From a checkpoint of a small transformer trained on Wikipedia: vocabulary 17590, 12.3M parameters.
Each number is 128 + 24 x the weight over the matrix's rms, rounded and kept within 0 to 255. Layers, rows and columns count from 0.

# layer 8 attention value, 64x192, rms 0.194, rows 51-63, columns 128-191
[[134 155 142 133 126 155  80 103 116 124 109  86 129 170 109 148  88 109 134 151 143 135  78 125 116  67 128 122  98 134  87 145 140  74 138  56 114 147 109 123 126 148 125 130 114 132  94 100 116  99 114 106 133 117 132 118 143 136 129 152 120  69 120 114]
 [138 102 131 126 121 110 126 158 137 131 133 124 126 108 145 156 164 105  99 117 141 119 177 111 179 118 146 154 168  94 143  97 129 122 158 135 134 112 143 115 105 147  95 140 118 139 149 123 138 118 132 168  96  98 111 114 145 165 144 107 145 126 101 154]
 [113 132 110 191 154 111 164  93 188 128 133  98  79 185 126 152  83 100 117 176 104 150 137 139 143 158 152 134 129 123 166 123 115  80 169 163 149  90 150  96 173 159  78  95  72 168 119  84 136 120 120  89 135 110 112 138 150 169 138 109 113 120 102 147]
 [144 102 144  97 140  99 155 149 163  86 112 131 116 109 141 100 128 164 109 134  92 108 139 171 128 162 125 144  88  97 136 117 131  70 136 129  75 160 138 114 169 112 114 160 186 159 119 111 126 138 163 134 154 169 139 131 168 108 107 117 127 144  92 133]
 [104 144 114 134 108 126 128 113  93 164 104 148 130 142 111 151 140 143 137  96 126 148  79 146 149 124 177 183 112 132 128 103  64 117 149 151 130 161 126 146 144 167 149 121 169 159 171 171 117 109 162 118 131 134 127 122 127 125 179 109 114 162 128 117]
 [111 134 135 103 154 141 177 134  84 121 143 135 142 120 125 138 130 101 143 172 122 108 144 103  99  90 122 105 105  69  87 121 166 100 129 127 189 121 112 147 134 129 131 106 176 169 183 124  97 129 144 116 132  80 171 112 121 122 184 148 129 140 145  95]
 [103 101 148 113 149 147 106 141 153 118 149 150 140 139 154 148 117 135  96 130 124 138 121 102 119 149 160 153 115 113 140 143 137 170 104 110 146 128  81 143 108 122 100 110 140  96 163 150 124 104 103 132 176 125 125 107 106 142 120 139 115 130 127  99]
 [107 116 129 110  94 132 192 125 105 161 117  87 126 114 116 163 205 146 153 117 144 121 133 135 149 163 154  89 140 107 104  93  99 129 117 131 142  97 111 130  91 106 143 105  94 147 144 120 112  84 113 166 108 152 146 130 123 148 157 144 134 129 121 130]
 [129 125 140 119 131 143 142 140 132 169 133 135 100 182 152 116 156 119 150 169 124 178 126 131 149 138 153 136 116  86 100 144 106 125  87 147  74 126 105  56 132 129  59  59 111 129  85 121  87 146 150 143 128 120 140 159 101 125 146 171 114 124 148 133]
 [101  93 145  89 143 188 140 111 107 112 157  66 110 153 148 121 133 111 111 110 137  88 153 124 131 158 135 107 122 182 165 150  97 101  76 107 134 178 157 141 151 100 122 141 176 124 130 101  88  97 141  90 154  98 139 114  96 114 143 130 164 113 180 117]
 [122 135 165 145 126 132 119 158 165 151 108  95 130 127 130 119 112 147 126 140 149 168 133 119 119 116 119  87 126 131 105 123 137 116  87 123 139 138 128 141 116 132 148 146 122  64 101 100 117  88 115 151 124 142 139 122  95 134 162 124 125 171  88 143]
 [101 146  93 167  88  94 126 127 123 119 132 134 173  96 136 105 135 151 123 117 144 148 115 102  90 122 151  68 154 149 117 153 112 186 133 113 105 146 108 127 136 145 153 143 146 139 181 134 135 143 112 131 134 108 110 127 142 128 126 126 153 162 167 141]
 [118 112 130 109  77 116 116 160 125  78 144 165 114 131 128 123 110 166 128  70 128 172 132 131  85 130  88 103 122 137 146  90 118 137 135 112 123  65 144 162 150 109 169 108 107 147 116 152 162 126 132  86 114 155 109 154 105 113 135 103 107  81 191 109]]